Part of a small language model's weights.
Size: 3 heads of 32, MLP 384 GELU, 1.35M parameters.
Architecture: LayerNorm before each block, biases.
Training: a variant of Adam for these matrices, 145M tokens.
Each number is 500 + 25 x the weight over its row's rms, rounded and kept within 0 to 999. Layers, rows and columns count from 0. Numbers have three digits each. The size before them is the row's rms in percent of the matrix's.

# layer 2 attention key, 96x96, rms 0.12, rows 68-95, columns 0-95
095:509509510478510435486459472462518503521462511483490490519482492488497513503512470473461485471492527469489530465498553510517447532461500507499536515515514500479530488456517503521514498436489503470501505525497573554491495480495526511472529530488510506527512502469496511533479485529507495530
101:498462504477527480515516508531505492508521460467512515466528499484502529497488504457501448564501474466517399536482489502503507498507531494520455503520505524516470509569492508503490521500473480512506499504476499521518512549490500509519524519511526493487509499552484503490524498483533458500
068:464503510474457494536504461508482493484522504499493504466519515469517516550506495518537490524516520528490512433492474515460492514499493507536535530548500494491449498520560491486536531499546539480544492495483496503469493509472527510507542494532505443478509512496546493518512495472514506512
084:529458503491524555507496459512525449500476489537534534488481505544518527441524525535523522488492476487516518455475511515497516507513523484503484553531479431542499492525519471509501526520501503477490542533510456502479500517490539480476508507472486494520480473509481489495511482516526515490
095:507499520503505508526456518506484474526472509514515501529474499470523469505515551459540502523515497508475515441517503501470456491496478510505517504478500510481467532499511471523554528489466547461503503512499536521520484490463463566496473491506490504511517505489463502560516489465486551480
092:544504497489526527524509506529524532447503488513494462531522501516472472430536485511454529524503446499514495518513521506477500482520532501487487496521462474501497497528475509499515447502467502500495550521519479478502495524491525495519506532454464523466482480475492545492474535515513455477
088:501510540509510517494526512524466511510501508474536513530450506498478527491515501454517471489483499489501548488531510496553501475504500489520478557492503508448528567477512500477519483461520491489538511466498531508522527462500479465520494500510529515515511530464515481492442448500480495537
088:486444545462511500486517492510547515507473475496452527486520451482487540527502522536482484467502526493507484536452516492493555515512452512506462522495516512520534485468470504448472497478496481513520480484500522536519532516522521526518497486524537484481493534504498520470519513538499481531
088:522509484509487485507534512513509542516513480487532516471465496470505461520463468441492473512504517470437518498555482526504536542475486519525539516481448475505476468529456487486509501521497539485492500468508505542498511509521497523495472515500533500510519472480463457509511517454505479520
090:505469529472516472495539495489505492464492426500497505496495485493498508494512514475470515538512481490501507565466497494538533511501531506506487485498505528511459441438501478491463468460507481556506524518482493500518490521517474506481526524483506504473488541477474485474470498524529445519
082:533532494492508518547523493551525531489492513524504433526527496489523477494463464488473516448494461520493488506495573512536482477517487458493495474486500526431469471545485502499490505524509475463461515497512480526489511478518493487487497467494478497487520471514539513486494509493487506473
093:529505461492495490465485488478535518490456510529515495491497529521534506517487492474528490510520496510483538489540472513516456524475452467482543505495488481536448496521472522476545489484463528482458502476517510549546521475502515538513503500479531453516515511489470481537521502503516504454
093:521485519467497534514486467462491535475513525509455524532504497481466520476517522514509512498516481501481481483473489477507429543495490483477505521486462522519502508504505498543526475560458509492493500486511525460512446514495494539501468470468468506503494533514478464503515516532482479436
096:472495547512501510489523478475471494501505479486494484522482491502500520461476502550475469482479447513518503475447523459506496493534551542517523503492508509509526498519545531495460533511439468458494540488502442492493483493485531511490510553512490481529470485491533502471502501522515472510
084:513506505501477488489545508531482508489531465452520500487536493493440505524491493530492535484497507487482491578517496523522553534527497520513493455537473481496457469475484525501433470512517532532484503512519481516505549493507523518514502500487458495508480502542501522473512510488470479482
081:493534484519497453480492473480525475464497473465475497503548456478498482456526516486493544516450505525509476536511503467501455534516505529465508475529517498497508528496526510477524477529480507543551518498485544518506530461504539492501552530498471510464510510490483492517487485513469487474
078:551491519510511504503458510487525500484498446478514507470521510513538509492514567479505522505483520531518513549536517467528518514460468450501495484470496503498489482486459497528499492542465501549477485483512471495515495550512496534480465489468488512486516549526439501484477503528506512490
092:450520471540451519489518483500476482513543491494524472499507462472520484521484457502521518495490528487493483543550495490499538515514504531481495480485434491472487478540446489508498526522552477467523483502496471486500506542509493472473521521527486526477468482507528478483523523505538520522
091:489497488559521526495498474517492454482492517502512476468521526502479491547513507504470515505522519481519477495519503483478511514568510540497520477484481493449542510527481491473466495531529459501550486490493490499497534519469501443502539515533502522511473527489547516483489528442473498510
092:522507497471496469512482522485495485536504508494487540491524519494514488493533487476537493463525515548491528486528492534518497544490433478515473521478515474532462505457517501537507492487496501478519463501482581509510490500477489504490463456519550495482511522476503477518533474521477554503
076:549495554500547469518473512502486513526482484477492442490523505519481510508485522498429504472471483511504495543484461492501483493483514517512495480502473485494539525490526476515490461496523468529523502528504496452517506484471533447529532450482520521523522516478518506492436492511493523497
098:508516494522522467496506472470476480531494486548499542480494485539584503537479535508547481492495504498483551500474461485507494477454502543507519508493489510536479473514494507455505479488471520521478467485497524538533512524539538534483519489499540507495509515494462504514534494482536503507
085:482495527515486479482488521504514476531487516505526555511482473498531496528442516481553525501502475478465507480511465492479516499492437506532513543516468511490482479539493507452514508498540498496507464458503528555528513474479490502483527510506529505439498510508488492507521461455536504500
083:543512451546510531463512496491504503484556508484478466548454474512513475463579541487491522504522500468479479549524516508530473521501511470470520503460465479526493503512513489503533519539455502510496505506522521467520492508498469523490468497503499516496491511529515477489495461517501517483
090:489489480453512486495474483501494483533445516457528549521520479477474530566502537502523467514493528511458579481509503541511512505484456508514498503515464487489512498475484503504506523497477520517487488499501498533506501511501504475516436477484546503523495485473472479509526477488489552487
087:517502502499532503455493510466548490477499483463486489487491497534533504538544556569475513515510522497469517495459533465509514498509548513465489471477506489498481450484479492484515503482487500513520527509484516467565488502491539472500502539509483537499526516528509478491509498525548537500
085:538468523437484492491500483526479533486516552508528502458518522507490515526484501523556535477495489500501490496496450479525523471485487512483461512515481483519511478489496492482527506490511484502443495494525516506502484528504516501510511438458506513445459503530475448514538481498548481481
095:490492474499498497493533493484524507503506450454489471496511474511490496500485535509483522513470482464539500520495497468466474505504529449513497480482484476498514463544506538505455493536460500546533555519506514539547482487516538451498488500554494528496556497505485531473516514476499513504